config = dict(
    n_layer=16,
    d_model=128,
    n_head=4,
    n_kv_head=4,
    head_dim=64,
    d_mlp=320,
    vocab_size=8192,
    activation='geglu',
    norm='layernorm',
    norm_place='pre',
    norm_eps=1e-05,
    positions='learned',
    qk_norm=False,
    attn_scale=0.125,
    bias='none',
    tie_embeddings=False,
    parallel_block=False,
    init='normal',
    init_std_qkv=0.0494,
    init_std_o=0.0613,
    init_std_up=0.0707,
    init_std_down=0.0707,
    optimizer='soap_variant',
    lr=0.00871,
    weight_decay=0.0,
    lr_head=0.00814,
    warmup_steps=200,
    schedule='wsd',
    decay_fraction=1.0,
    decay_shape='linear',
    final_lr_fraction=0.0,
    batch_tokens=65536,
    seq_len=1024,
    doc_mask=True,
    train_tokens=230100000,
    steps=3512,
    dataset='wikipedia_en',
)
Each number is 500 + 40 x the weight over the matrix's rms, rounded and kept within 0 to 999. Layers, rows and columns count from 0. Numbers have three digits each.

# v: layer 3 attention value, 256x128, rms 0.0497, rows 102-127, columns 0-127
# o: layer 3 attention output (transposed), 256x128, rms 0.0617, rows 102-127, columns 0-127
# q: layer 3 attention query, 256x128, rms 0.0494, rows 128-154, columns 0-127
# k: layer 3 attention key, 256x128, rms 0.0494, rows 128-153, columns 0-127
v102:528663504477575462554531577458438508513506457588503464467534454493495450517456441502565487416333560535554467528513579569492448415499518480518519474502513483422385418436451510587424536526574544447552503417452492504445429413521557492467469510487506450528516452513549488542492509461443458469505545572522541455479460557497472525472431478491556434504465524437525394470599440455495477403590
o102:338461477474396507513469431527521469454479575400466544574514531366570499534547554509424446568623476527482545549565475472359546512471526504436479454455461507456490562477518581397528441504436562529448424555551473565595579494394546514608451507530506507439491516462455453545612499551529502549465489421435522518501495476580392498455558540575475588350472474557446598484512532542449554528527
v103:535457557509549435423435380490534511436559524526529578682634452438587477549457497506523569424446467451413493502504493528482411448434527543579498438470523463478489588499519556552532532447410496483531489593510452461457555459631448545424467498467444475513422473464501581554388468513468458520505552478439446504508516544453477536653493582498390527456510440538457605416539537506503589592493
o103:523488371488477573505573655498441491434501425502549436408473512639461626418508495419500390615507447550560494526489484445467614509538478388492438603478477512564571426545552438464478522420622510567474476561404617459480417539440567508551551474487566420508447502476469407367651562519503525509565416508612519494559598474566465467472563514448654499453491586435505411519469424416508420453481
v104:466546527421543546541611505557470628484512516533537394584533560507507542460476582518467504496510540474422486447466445441475492549535571505530527582371478443423401459377574504462500403386472439479519522418545433535472575553454475515551536461436452411487520612492570449503562541486559490460497499494572521547465608455505514573514622545451603458579512562495453502522556520561546527556589
o104:480490445535508556411458463501476348488459527427471591444497458445425536576480469484597526533513493507582459568488535499576492477511417483367475407566598564445507634555433574568520546536489562523425495593512500483561516569441553546478488493391521622451518427649415586507446503467415479538520492429462474468529354512538512505468407463539454483532442462444569592475488561374519506440415
v105:572419587493499608509504595470552445588590512501497619584541532454585438487555464490512467450373491544455580499488615480426439483532497558432458497588479407508550516488520463520510536530561495449610653543504499540550532455582483489413664561411345614502390595541482459487459526466461520467450509466413499433548586413461438407547501432599462564490444523526527535378510541367526530424392
o105:582517402535450412535426400493528570397418554366518361476521532547454544453351532531500515443591523479497458470356350574539504493465489374528557531495497430595404480433497438484544581394498517503511474518428557527464490611436434656577374409635538471387424461396503400479527568534498547466579402595527453478495478581540533575534591567395491565480484442564502368576560434563529498549459
v106:492523424481557438593428512385642571479609584509527565466479389434488412577481435483555487570510496477596534486483548560493382439505525525538446493516546468491522468465461521482546491395534477510548499551526492516538538507483434563473457520589426474567514374368499533449512504432458408521595526460525487464492485470501484458534472583490498512520491514486533470430543444486557565521539
o106:469506618496507600396457541507433430455478493510402577558516534651494544447462495478427406525439536555465481504507515431414470518466530461423537489518465594528464517394469458393485503504558504514440487491446544500505461491574523488519516547486575509442535477572502404454526482532589556534522530490494513540475550590511364436483546528485509544480478494518385493496521549556407373493434
v107:526465530491423429494481574556475408414515399500574521548584454578417536484522586458411526498647426521543563549504492575503529549482567493495469537431582453388584517483514437543559507442530414602465455581532536453512516534566483494506446541388506498458424545500502484536449482563464568501406519442575433482478519457468434599458499527471434470605434461478465493540377496581485471532496
o107:485506585485551544526564442515578555467497525513522470397442525512481515564415446465521589523522574501464505450413481443521482420501384523394449515481527525498440402524492517473507446504577480423473554473618532502494358494416485552490624537534540566587484479548494589493466615445562498419574473555482611533512581509459655374552445444505397526428565510497535514545510470402581501492532
v108:512490450420524562498472583471558496473524496560489517481525420398509433520532460549459507540446528523596573481615502464635529492477494446459520440437593437478519532552518518487497526445555483511593587445537470556529573508584427452495594540578432463445431532445486509498476544519555464540501471565482552491504531507455471463636574522533434494535479466496515501498480476429540474455462
o108:472530533510523500451509439461417365480527495434510468466523590619461501473487565444459548505495485523522479598438466479453525459468512440549499530523450479615431437424519528427586470433414495463478503613542554541458436557478586512487468487487516525538467584555492476462433518469445489495522473533518440452572439521529443481400499467472559463548505409536446394490597548490421475540487
v109:470494527441501488514536534509429451419553532423555509531386500518529523513541491433499529562552500509491457465513595461509507615501544428541481442485543607493523610499401539551461472567477567464522516474475516554539556531480491470478418476461581484409568567592456458516441502516511569551450399552556403468428436420415518483559443511515470568498449385517465464559445571613466455558442
o109:536555613581582507541463452467508538569428511540560446452494514488483510523570478513459476483548517407509544523446547542580521499549492556481576522480448512603611397583622494442524402483545472464470499531469506445524462443521630487534546483482454549490389504482571544518505446463511515426449565531563519508483520484465527466441471541668519445481593625538536536443518445469458577513483
v110:514559426573455367553485529358458586547569525424526484520516466519530479512515497393492565527543589561547479515461481566513463452532489608451454452549529542535592383440468553605411471468583421458580518583458513466488539560493452377444413492456381561461487405472514567564526393475486415510522477487386520488490476540541565493452494516489403533509519394442439534421515468564610473572513
o110:456458699516394665528447594537487540425413391564499502522536575494421564521536524524447418501444419495434535438429496524436450450504550497430568541406494486558471569457513478406568415566361547526407587519579530692561422441573538604427564543471510506514596513541467475443469442541506492505454519488529439448493541474476531520545578565514529539493474572472552475570497524461500517506451
v111:528484417463614470538545420453531519450485538521478445581571531421480539515547477547535488547476534479461527413574533403543676529444442604521442445528446510540470451559518591435472485375397530454444481549481532503485429579468455464519439420452543474529611512475561575518473547488471508499394608478537485444546534454470478467512466574525459549405561452498492500573570398561508545405435
o111:574594413506496585438412618572441494609600453529485598453476428539464565533504490526597490548509381505484417487439387559447501590500479456534493518432559516488581505487486442437489537559464540554500391539490491470424562388474438522459477545471484505498320462507430457491467465479491482506546471565436450508534538475534553540492508381444542565527433530389517578390574583417559553513625
v112:548416511485570516513483541506506442499498516327498459540514558469457521522498477549494416527468512472542525597519364582458591506418482552559432409553547574536502494546600547403506482561631435548512501544503552459499496501510597497674484551518478548469618456479544490514547388418468444539426507507553448549515468420599438489434478390498520567488554525494502513558417496374464553493431
o112:501491460498464531538520529552455559499500537633487537527472454537496437487596419410580574408438460514446510407523528523502428492501532562369523518495449416498496436460399463534471450449375506408496473327468422557490498504494413497424467484560526417485479527503476565538475598553525515495584584462506577562519568603437530548578607513537530442450482479640453471457462582485544469557627
v113:538429536500559589479539572505566466487506559503442530540612586424423441487597476593574500406484402498441527542489474521435514492456523485503474465488433479471455506574477480445439527422505463512439516530452391556429492488423530506582468499414370539495521466497466462554478500526489374448453503443547480536477523418570423573434552400561420449467539528585602506488573531513524456490501
o113:475492373457475434465449431610531519496498514561507493448448378493445512547387451386471503534494611550537439420444371573578517544491573464481558503498587500475509517517472522500547512523537580477447471454668541491473603485437479543519510473585543515424508563413467596484526497575442542583573515546474513513581524546497557485628576554432581527421466424467464481423418562503493580544538
v114:523524439517443522530471547495492566449612508530547484484457376516518413464516515420572499497417522604491469451473557526501532510481552360514445482511522475492531463480442526561471548529468399540538473369513531486608467436574522536465528516452445446522422472516471613480480582548546519556456565528561433630458467497467451419523532506512537421611483489517489488523437589487558440559509
o114:452551486489558455446467442527519453529400452469497509425578650497559513608459406482437574471512533465514562467480574509483476412590467494432497458428517459576430450554590491467576505497487442565487493609469507508475430542487544545549531438482516584514528510492539415624480361445517505516584528514497633390429540538571464499544400590529509551447514500535468428574610526539435533514444
v115:566563457506541527624519513509504490499514580585480557466490574494466416500507489474463458509464445461533454431491564592400488481534508584577476419513495508435453566481425510533427561434527553492516561519488532537460496531444436503511558448419464493403582513509521377580453490446524475445485436521515446407535492533456512633493506525514479500493498506482561436522547541522543545432453
o115:550541452527500515480453501504541502559469543388438487537415465398458563555494553452541472505569544545483472542532472471532558570519515489454551585519451520557540464557612531489511474508543542421468383496557485518521520486584570515497515508541566567445463512449461594409491548580540496594431512600485435574464502569522514452445577425571436568395470476466523551532497449549419463515560
v116:515466551463402569608502343501496522583469513479591509427557393493531496540627498484418557425417529474482551566503439477442580515560365472560470535469500499523465441435481391465471437503542571465462505534516593471547379486491440523559530499472444552526473502454522538510527411502451574552588502501540502516589502378553452478513469423543593439447362536584456495456529478472542453540441
o116:507391483560562465495542544568544503432486474484539463465516481570558496486477539556510563573531410598539455506519542492556413488447517506435509459465491471529473621426465471494492583495585520570514414472461426547460577531550467537437493469520524583553513516437503377554505564541634507429463536506428469407389418507403586607510481533462487554525475417453496431487487573557417496461427
v117:567458537502418482549459543483590455479496545484446537489532403491566545453532422492548586431427511556477659502571523461578584620414452508559487432524542532460520594601507435466431526466495493525590531518451522497565432450526509498542499472521450496464493466475487637474449566438548448646490442497522582550499526462499488465505510465520446491466454490535494500412570582546492491485361
o117:583524441599552520510407543527487485456535375498545432430530555572529499530491499513429443581487447555600489562514480571484455489439571448552536477436541433537489419503503523419496440432523532623468487560495551472422502442473534545394509508422535508615443641437520430583537414534522491461525508554526466515589447503458562554608503559549543513511511411493458355436474573485412488503466
v118:513475534560519404479582429305478491486493513532502476526523432550575537491565460406520644371411613569414509439485548440511422477507521449395535515506535478469575511409519531540541475392382476557636475561523414503577432483437544537486431537508523559509509511504516619507406515525469458498579581523538490523497507661530421515490505520463477500435526476457451532477486479430470524551535
o118:511391505414528553482548530539583513454510477458628495529526494388469572430463449569542445565515441438517491540506503484354488478525530559501471497447500513477442546420478468487437517607539405635519557573514522458387535567554502511540532466503551453456484472540448346517624408545561610499490399439555542499551543407561657445622378546565561450507512500511468547486517394456574407434428
v119:535404573520558527517556467546413459471472568496529480546526530452420498478542518526467496475415469435489505525523456433489523507523507470467469542416502415411508461438516458457548531694472422476424457417520483488507522503579490502555510463474364438388515666539427518532418416600423464511469573497547283502435453550466467491601620634477449466540478517447509552516494545520539493566456
o119:456548454440477477415493497546561521511465490499563591466442510526507499603527421399582516534547491493467467452356505546549417536590456462529412394603528531590482499543511434533452417356460583484495548525532459559433564579430486438532525423529531524495403403574567436624544526345522544557580454492442545469499503545559541410353430428519503484512545429583517436537444481428495548405493
v120:496554465510481463579523485494527508538511484504556431437458494586523498528478463462487517411433557521523554462503511502410446493568471562521528541524554553400545435405506442510617489632537600479565550507520553544541452489505479472528543521483439432498465547502449523514529577487571510517622510474460499475498492431506481451486484513477594432609488572456531489404525509481540541497527
o120:427421536514515461456442495528548494488435498458487562564534502436536502490512507587517474498620474520510537479491538448519447462501479488475546399577463477521431551447428541515395526441457480555484430476465476542490616511479566550528576449481576532465590511506495451536522471468507557453433479404531450548432451563456470523459480550581418568462434423532435494602544498526457446467393
v121:421495425502404529418483525438517558518463571546446494432587571426367548420487554513519485470454532457516457539564471435522517546534397489528597534489498585560558488594566521518502427546552510473487498484453525479456451518398557558568345446514603452604509494597475472629512498591541427535552437512460512567431477485535494463466477514562479545463506511552552487600556530544428497602531
o121:498503546504565482489496528573488496523540395552657532591491383543601471418507453407474584499551506455491604437515525471526480458435532562541488446551519491477535573474437565421526615574485535468439526447580416507529619378512545426480564596468436485455621506458525522568510387414515393441436552536515499485573524410480512537429466526510525473542524495499505486433467530399511509433513
v122:522562478496499531636510513434474489426431511502475497489523455548486523474556591380547482476496491436452531425560484436474454553527464545514536602476476442403560488489546565475500495444528551573542628506452589519504540553514482427438456386504559576495509636542515527486452616538497541578510536463459468512541415536453440427538443604467469437446445538451470467519632485578537523396486
o122:502503459528471536435411540565562519540570508500490476574519497420530522568443509498499509554652409538547393552478448512512471514456589521567489433500566472588546536459513505578403490540545477510496384571525445515469556426495538486571545495522523534473470398597538454528553470428523363476473390656497428490541554431487531489535498416574388512452446486483480494544484496474443459548472
v123:401625569522403453440536450534460584578476532557561540557521545473549508530352456549507478430468498431398450515490427548486500452514474579555512509514499476498555440487538474550491420457477611409473543418508455375540525451537477500526564468482473413568527500418486476457533492428514412475526467478433532640564546465465474535478593561443563434551414443474491484454547496488520535577550
o123:509446406590466586493494574461503497350521471504550499473571483543538488475568525510461476516447465542578591544503555490485515510493466495499548558591448550439416612552489491576570666491552474472394475512441504591550518499388526483464436498377491580493483455540441504550501450516532531496482483470553444509402436504491445531396508508524455527470408505486529466470449546496440481475387
v124:519495452514460501484503473518528516470561563488548472616529553481574485525465555509464470531482519472493549413487512438392445437503541563512491506502536535438489459475462518401505406489450451623591537548488487445603486562486453513472404493541442457480557484456512533422458490557604417507517527520569485476573556419582520518479491502428554567562536470414431490563487536425454601479470
o124:510445534598462578441509617454494509557492494496488548409500549549481577495457467533576502458457511547523449409527479481487477554486503475381665414583534462475545423470514549516468567468475438481446485467425527478429537475500563577586569528477618493539508445594415453489507545415405621457499479450496494504472496572475563479508522528518555442529503435564578572465583498597482407470542
v125:529559473443485533533460497471520486503433528463419476510523459446483450523613505470519531452448517519481493467535415551394475482495497460618490542512424448483532451483476458461584518537477457543459521420448482475532478450606345574472486457425466459518464550432403463479440551507512467515493510480547437554503486530535481494563521471452530463513490503535494603504568503502583470561541
o125:471475475497552473403497480529486477456548466501521498502512478574512547560456460538551528597531522531493480481466541483627497492541493514506498395520609591521471523584481510554451525428566525540523437542456477526463551527527628573542506473520488579456512559524540480515601446441560455486538497607414482515504509511549458500528490535509513549543431456512455371584379529510374478482449
v126:493462525495542496490510397559477469561490476482522444590560515582522496547422626527500472527497445445397485386516563439513546406537570535465510390562577482404455502485482588509432541510469485474464480471472522540454525561497541437451408536455427548499480380371505518501442601431641405537481487536414503584470471521517392488502473489474425515443602473535470506409522541428504487491487
o126:443503379480365431493490571473546452578594540566453585394535530493368513474631476496434487502547459557570576528532442500553541640478575444467530542423517424525554502435574525526496536445460541486537537552482547463562444390454416515533589452513593513496517542604418503446479535598352468514475488521625454451511575459492553450475488491555562510405491531390437509491526429501508426389522
v127:465542573471493463488406549453557530512442439477515572478422455513500521498571506484468486473503540508533497481488513518501511491488522458390560500577342421563597536428529454477548441388480372550564425508431446525598468457441450601496544437433558523564502492470510501484510485525484490491502500494530573473490449600584415536530493524409509415435581592483471536418526553323547538518624
o127:536394484366526467501523357469475452354469487409481401540539525421473456513404523577503545527461570535435498517529516450483546473424479544573500460526568580435416536411488553612520506619568505546563582586486468483417515572552495455386481580483420493432506507544425497513547517499654474522554530499510477544588543452531591391642394496520533494587408429570421432556433504544547396467463
q128:505458523523523541522554549443423479476501510487490419427503534558546472533441493491512514512488469501512477535443441464535548483484533497537482472417467519555539477476467522466430487468494496444508492537491505546506500497481462543445501530500445501527479506496504489466515526494449497520522426474468490458535540495523498412483428477515541446494502484516491475515520529504477504495524
k128:502466464538562545504495578436555507508558597517495488523557463537509478469460527485500536513598480518514545519492466567526590537473481513488501468483540458510484529477511512511488469483463472468517458491463485456468509478503501466530530511468493548488502523530479494559509574440495512488492488563445486483524523554474562503497471512532496504464519510522501475521509462543494419505515
q129:469564533585490456536491534462530490530517510444540447540457533487458552491483492537493424441524478495485496554540468511463532521516489486445558584541518432503500500561513545405566544509504528403511518538488552524479472556546497527538496518525500486494418492474513531519441573510513481428443440467494504530467498501553570585469560509539466478491456528463509517482538454472475443525525
k129:477472531518507447487531538554537478518467456466514538533486455449541528537505485493511448459556549538521472500505486540512489496551510516475574497524438500490607461563506493487470517512515497416467512500517518431474537472498447563580420527500453427441492481510520418468508585543471516364503523504488453543503499495455460445521479503480526487435475567427522478513554537502471485482499
q130:485512508463572503526510469487461464507499504436500483492504473507484569466476498482529466515531521472442508486462506504485487546492418464509501492472498520455555502573521506483546471513594525487490522518518484548485570527501536515465486542485429546452470433509472494494507425510526479455503493512481503462491501495508478512540537539551552480495487506485482500497503511448479452469505
k130:461493422488548482510482491561514506523508484477501487464508482533518462520489505524498486493508505482539551499483461441523452464511431493491539473536560471516472501510493432522552532472457546473489485475519541446516505511547569522512531516500452439471517454551522511474514459498480495477548487476509487519479559518517511480548479552562522487469472582492495473488459487437498448463507
q131:494504492499450547470489544526474494516461473487524543481438516546539542521452539463498511553507428516485418483445455525529526509465499484519489430494545509541497508475483479441473513450501543529516468493440503467534529515504522522493497479443517508555522510510442509509492507470504449496501509540483447491514506479487447491452451507505517506556544461506557499513560524514491515523539
k131:464548501456459560470477520492527441480512453456483485541447479571488577492474485507413474483483436518471508481495468537505480484525478487492450461459527524487483454496507440518466550460440504527499531508458490509475440534513514501466492482418545483469530528466489504489497499474490506519476513515489483524565459451477502495449458466505513469489478429502472530473497428507473507489562
q132:477510544494518549474471552450487514478466540531488504503535525560500516503476463497454445485465448482443480500476541504494483539472483487449526459549543451473517525465474498502504490527492503518497453490461463492508449477521473475511488496537530490462485468526524474492572525485501464494538506536522473478483534489447495497532487517504530424493483508609467509533454508437520460492525
k132:493514568518529523472504490467485521474495452488471543517508495493578522458449495477460503498492525533538518496477489516531491468530500483503498496494515489550528511548550459559556530493499503471515473500436489485466503487463474499486426479486542540480455503443535528486527482497534472480532472537517509533434513500487473431489478521528485495519443499562491504493505555466441464453541
q133:548506488478447516496498514516491523511471528517502489544525498481494498520506464477499521489524526490518482504481448506475476464521522437489486582476504525529457489471476503539511479520514505509547539484505479518500446479481511511489448520505519514411476438519512484498462480487543534467520549455555445514469518493451508520507490467465508519466538526555519504476469525468485527451530
k133:538501510483473542539506500505529485501490479539471501484513504465495477513484514505485494487475469474475497537517564485431509464484566548497475519567467589475448479483547467506588449495490527537482529522444504512541485495535545474490475483528522499466525488444597530466434474538446505517506511493505506510452496544501465523475511476518528489523527562512504515516475484547477496582451
q134:522505514490501443526503485535490476446411530516454559541522509562516479457581572492530533510473520501487544458549525491550538495525485528509477472533450499523480542471454483611519485535544446463487522489513452474543504493484533525532486489523497479532533446487576462463459483466495465565537571454466518496555548493425483511554471497471556553492503581568501430532474486568492569457472
k134:486552513471512465492442511489550505517484484504453450479479523482464440487481565496474558540472526471477453459541428458562507439470486529534515524544511500556435581454568507510500460515500555490509435477467556536555483457499544466469454475528478462513499512500468498516475477529494496625543585469530535510517532459509497529485527504480479571476498508458527483548435485520473553497547
q135:512450549534519512518526508404444464465515462517512473506500520495468474517452504554471502490471497515497499501484563467464548492449540570498512533464450567524521517473538517445564559546535469512507500508482526514548464535570439527437517530499479516512457527440479508513464482502484476482523505569472536514481511476541494493508513516469508487570529463481525503456532507575503477480538
k135:494466542479499484511503519437440511523508485504498538547548460539556499501482502508431501523469495481529521521490536479513543464540476473476501534473516481491541472493505504504489536540461479487490520484505480457512444516519463578565519524522528445511454493488465546518499547490546469456501502566514497465505499510491510457478473484527499544519508534474516437523486522490508464508483
q136:472469437430451488529451499570508503446528526450498513484490484506467503485530519521511509517541496471461490518507487509461485500498475535467494548515500501515472520444523476520474491482478463503552456501485562498553459503496561480456503472515499414517534516487489444491535466526513484562505572484510496550513493519508489534566539500531463515489570555527543542488478451523511490504463
k136:448473530514483447541486528464467499473479506494468539472495501492483504512494525526553441511454469475418521452482499452475462519519527524467502565556459554498445496553520528463494557492501484476565490480476509550537498509511463527483523491524480508599475535474542440519470452506477458513480501544535528519572481535554502499525529505437542459534505442505496474511553490503511526549527
q137:516529453503523518477472498490445482518507471537498508452504495527534485506526493540535507532495520498543494479508494435487506466489506523565470445545514579542517491514511480496518531510463497506526533508512535468512477550509571473514520512514456528493443511515478542536483527470467516503488484458502473523518471522537481537440480513469535490521522515465500527526529501487521561520523
k137:522491480484530551500516465498503490515584493480547462523436518536485469485493497466498490503504500587520519544475423461534481466528472519508531505459492511481504474510524537446509472546532478528512552531507536508525490509457475506516506481448476562468510492526469574506491558465501434535493499529491489520527407481547529491437512446524514508540465534510485535518527468478471542541477
q138:453502545522503542499498510448495509553517520520558511508476500460503522471492465542454447529447489539452488470517545534413448559508478515504501520541496543495539576471489531456500577526504481521491516501455512492481534525520419472545531517483506450493454485483487470534551566459545536485482487514565513511483471553542504441398492497500476500504472535496420496438521465564537474488497
k138:537487524532491530451515520486506516529568484510525509523511493484536512509556527477449466524533475537510518438560519544523495503519511451535499563466567513495555498573500451519502490525534509510479530582555524527463497481486484522532455493461516497526475482479511456462490525524548401510491478522534496449524471581505513449473539510515559507525483539547517479521472510426487480493473
q139:518503534480498524481475509546481536454470537531464530505475531495524486506508457484501530498487499505475499463495536534499514486543465530475534462508423502480532458481495489530494436479461484485469481471516466482503516450484503451445471469499486433461518461498508459461469497509502504487492524445515498478461510518502496433492545514512470480471580572473484467516498525507491439499467
k139:499504501491484578487531504485483524457478510546508508533539538504513495548482473502523487540502460471529444459465520499481544548537560549495553550471493524478515502452482445534462462489527509475490517494545502462526557457489524505414489503546456506547503515524504501491513496531484526537576469505473506504428532447469513480506463484508511472492547481553513537517519518473455540513490
q140:489415492505497527493495464530492453530488467457480507514469500432469549496487534468439510477505479513511490505478484496448460491563548486535474475532448491534490460511508504523494475507546462472468522512516440491499570482503587498547492506477534501471515468540491490484514461474541563496478472500455451546464433467490488520520544477541467520523537506478496509429534417507433563496488
k140:545459505409508479518493486502503450454538526453508476500498504501487527537494496488501460480488516527516483460498503484446505475526458467555543522531518503476491454499449526561506511483484538486463473584543495512496533503499546489495547421540503511506488538512491508474509478536413474566499484446527431536543525463532491500461530492467503563527475530428466475496418461488512503529515
q141:492488524553479493481553513465500541546517503474563488543483486464508511504518485447485462495477488472543539512528512540478517518466563486511519508534474502479531493534521496500492411523556572511517569487545490472446506483500422503510438498457501522512485502475457517442528520535550490485470484467502520462543514566427505465460498549528548524443454470527497523550443533542475423469515
k141:502556493501536553533517510534533527443473575459503564441539448480575484501439468499527507539577498502547522512462421520465498470472523494535512450506445469515523480508561485510513546455489542522547502523526486449475523456494590510475482494515537532431509472536436460488523525497498508471519497476560535524505550515513431570525514536583508549495508514469515508488469516483571451519505
q142:516511527476496497476477506522530452513497469507484566574457450517520523514441486475465529567477494586498455479496507544474507432575557515521455478531537532504465538491457472514480547521549476532461522527453492467523476428519497463574493496520566501483520506564526537517550512469533562566502497546496496542512482465516512486515492433494451472559486486517483492488500462506495526504512
k142:574449563526512533527510537546521478457508455464474540501470522510518547542500510527491509516465452536449436530535480530456466432494481511540471508488543521526445525512510502524531489500588519507489499562543458542436472446450502443496472485467511544532472478493530507465451470499523522519467469467457469488493475472475563481457489497472489568518504476476456460533505519545438554525532
q143:469489493482501438525498483452524477502513499502560478462491482490510469543522432475469474508482505460498507500553525484487468539481451519472490522475489479488487472580485528461467515532487508484473523508562466498446495470506475505559527510515466548531472501506465539487520487540476476491471472530506462467517491493508481520533506482475555452495470487485450516471507505497487510512491
k143:470479527475536487519491476531455538507538557480461550524501477480533499459516470472575564506576561495559489538489474470488479474502478482513524480497497449522494492550486499534541467537500554535492480490564503478520604528483466521552499541476509481435496519505491509464481476502543473460477503469538494491519509515497539439573516481464503445490485506551507510509470520472507497492449
q144:504418435428467474487554502523510462544500464472561557530482438492527486446488535484497508553560540519551492519538480507476522490515520475497515469483494462484467545510493575511502546525537487494501505529513483481561572486477548543583495417472548524499521505527441520496542530447465512473434468440578489456554471502571494501479516462535488534549497492482521477516538482535488530442447
k144:527464469442544466537469520498527477566522464413457509457456495530473540529491485476584535531457523547485498489543477538533505505453504485537445430497452539414542459469560511498485523519494506513461566542521491504516562432494524476479546526484477582590571513506529514460465462502529498509456496473510449495551544488481491516460493434518470474488454447499507473476500538557483525502488
q145:583431426484464545477471519495481499498453502491572473472487511522526555482503493475525523507476459441494496544523517507488493523457451502475531429570499557463533472459538492504503504453500533498472534492529513453555520484470545494468535490483472537439504482488399473436501423506452481538550479412457498486497488522462464531472539535450511539503491544503526499549460522543510448472477
k145:450471514399504535476519559487493505528496445571463495475501510521487525476461503501459507471557457544524460502418461452575494508521507553545515461533542482502469556475548488493460493492500547557541517470494514513530504529551535511487586499473531548463544503504506511555485470450490516482509491463529521587478450512554501532485580518514470439528485486503523478512502462503493529569507
q146:507541522471521526514496522473509474536484501471528517524453444508506555501508491502515445507526495458525516526445452514495485463477492481469569503471535485511492534508448472435501510484515479484510476518467488532540527532510477539521503474485512542523542497516472556502502519531497469459526511538506476487522501472468492567483512516494523507494490498523499518539516507464515398509502
k146:514518499500509530527475521504512497562480449467459489520491501511520533485472457511433499491431524522523536507544498517502499480588498495438560433482514447522585466489527399529520500509518531523496517498496503501570470521515467463506498505470504520418544483532492489491526449486511481479484471528493502565523512517479474487534495508480535464463482491516543501459547502493496430474479
q147:488527495538505527515502496466527525526534501462467514497523507475507504536488538463566505491535528533541485544495457492513486441433514482529457473538503518490513505497512518472493543462478505507505560511573507502446502542483513514490527491509493545512513508535476505518498499497516495448495501507512498498470497507554443517492479513478493528542462471485459473551493553477482443478507
k147:529526452507498525539508484507470523511495505492509501516483497585522492492460566514539532492523517496535515566512518522495500520474468509480465509502507491484469523532535516499449575507507474477451534479552504515525482552504574489517557496524543520464546515568444495445529504497476491475493454555489510471473512519514511476515489502517473535491498523490528502496538467486514526541436
q148:475535494516496509529429575441446489484486469533485471472531529511469462542461509513518510495501476457434480488406482435537543490465523528526499534515551519508469522503530469467478447493493535554532489456448469546575450522475528510442524517487471521489496564507556534567513445543504465444508544542463461517455511469549477555546518521518517522512501438537520519508434539477505544540555
k148:465601563509536425516456429405506488470472487514504422494403479497502462467448446536491433467489503534489577465477510466512502385512505532510486540557519503497461588501465486454481534509475488483485462459425452550507478595527409532515479555479527470506475488454473530589479501446476525459482530550554526562455541471531533456484528510564488438510421479449435457503475497487531442487528
q149:506544506471533518535494454520582540561563513510436481485523522507478492538497443493534457475557589452494491538448485559540429488435479509498480505557559493483504472509512436501504464447476556527553548482512520532373482523520535470516468564522429525488532467522518543505482479509503512502524503529551519524534516578456529534577509575482547463448488473506476580580527553440600428537517
k149:457518481539472516546524416532465526477454480494525503517474469482521484513522475479476466427484526497488525568500518465517430553525477541467488536459539478542501488499483476484524510458489544422514455484532523474531494506478500421500548503581485480430484527456449512473527464471494515477510472602536530443510499514517553498570511579495517494503572521532529527485560436492540562485435
q150:456515532505511528511492526464559474501479541496496547488523469545474453501474525514504517486512435521450535493480501468535519500453564521543479494565507514514503571407478517416514551500492507503515481521495525488541467489508490461483564540542547522495532574464540482497521485504529527531482510554534506560466489467530517536449488522499462426497450495510442493421486462496457490502541
k150:519501544493541463497490560516503533506474496494476496501560524507510490488492502505453454518506510545477531445554545532493494536532525461485461541501500475522505546611466500461514540530516473493453469544471479490459497502475388543510497427502475454462441501524473463520516533529516518483513472537573516535556524468533548458474494511474490538528388454521412448465520484480460444531547
q151:572522498500522540487508499514457419481462499476460577460528526521517483533513520496524575490464466525457487514527472451497527507466509484498492441539470544519501520427477522514524460475478484528454493454452490461525474450509587477454485517543510512509550486476522460497515487540475570553558541437440476484467497482442496518445472489527525484508550483509535532465504472494490525531462
k151:496506536517428541522473521516545457423562463572489487469488466512436492522464497509487428538491535495455518467458478456468494538487505454521524519444513542602501532461521500495521511527444474458476487495406488570523473522434474482468551494507488486468454549518537543612462522562541525516518515497486419500470438476541560527472534495566488535459513432498514530439475442461410556454536
q152:511497526490490533527527470536438547494499508571558576490501469524496498461520497487474527484494533500512545433568485513473505525555503463513476498463522488503521541474509477560531461530517439481493568438491517475494479532485476485517468492540459485487542464519521503501523538492495501524497542509481546446504508506462468495480488475481522498463519579479525490469484469505524500472453
k152:514482457453462493487448475505500506471534520516512499490489527478499464510563534532529517506447492434532436473541498438479481460504471461477417474575517560537535438493528486524516425510476511514489503522535508494541489462495546470474472497508457470529496531523500442503518543498484478572529561485481486470484525505497500536525584498477562519550537486567518521482449559455495465551480
q153:447397450502473503521510502504577504467513518459498530443502483501498510473471509521480488534503512478527490505498523468440505508507521541531486486535535478455491479516524549470487483472545504504506503480502523443497516481520517494524458488459514493503505510509436558483475509525490508525456455464524547510530479538561523543493494508581437528436503454470498543501481451574522486520470
k153:429435467481496486544512464507532526462509528441512509452494439462475448490522461536519426525516501499508500436542452478511506541503513538509501464519517510414536482484523555464453496451619473487508545543533507514466524466474454466502518496492505542529471505534392490471495493513475485499457488506501476455579501481489491519479539466516485480447434459449475534491499485487510504548516
q154:428493544509541511491472501503529512447462528536493480490494546467465523487452502532545482495516462503462514467434514496507506545526485502515518473557471466500545523491496518534493522443457453470518457544431487556488522512497534517478529538509488491512476538535529492515504514429485549511462474514465523521490459459532501470487536512520496454572485536521472506493522452491543534548530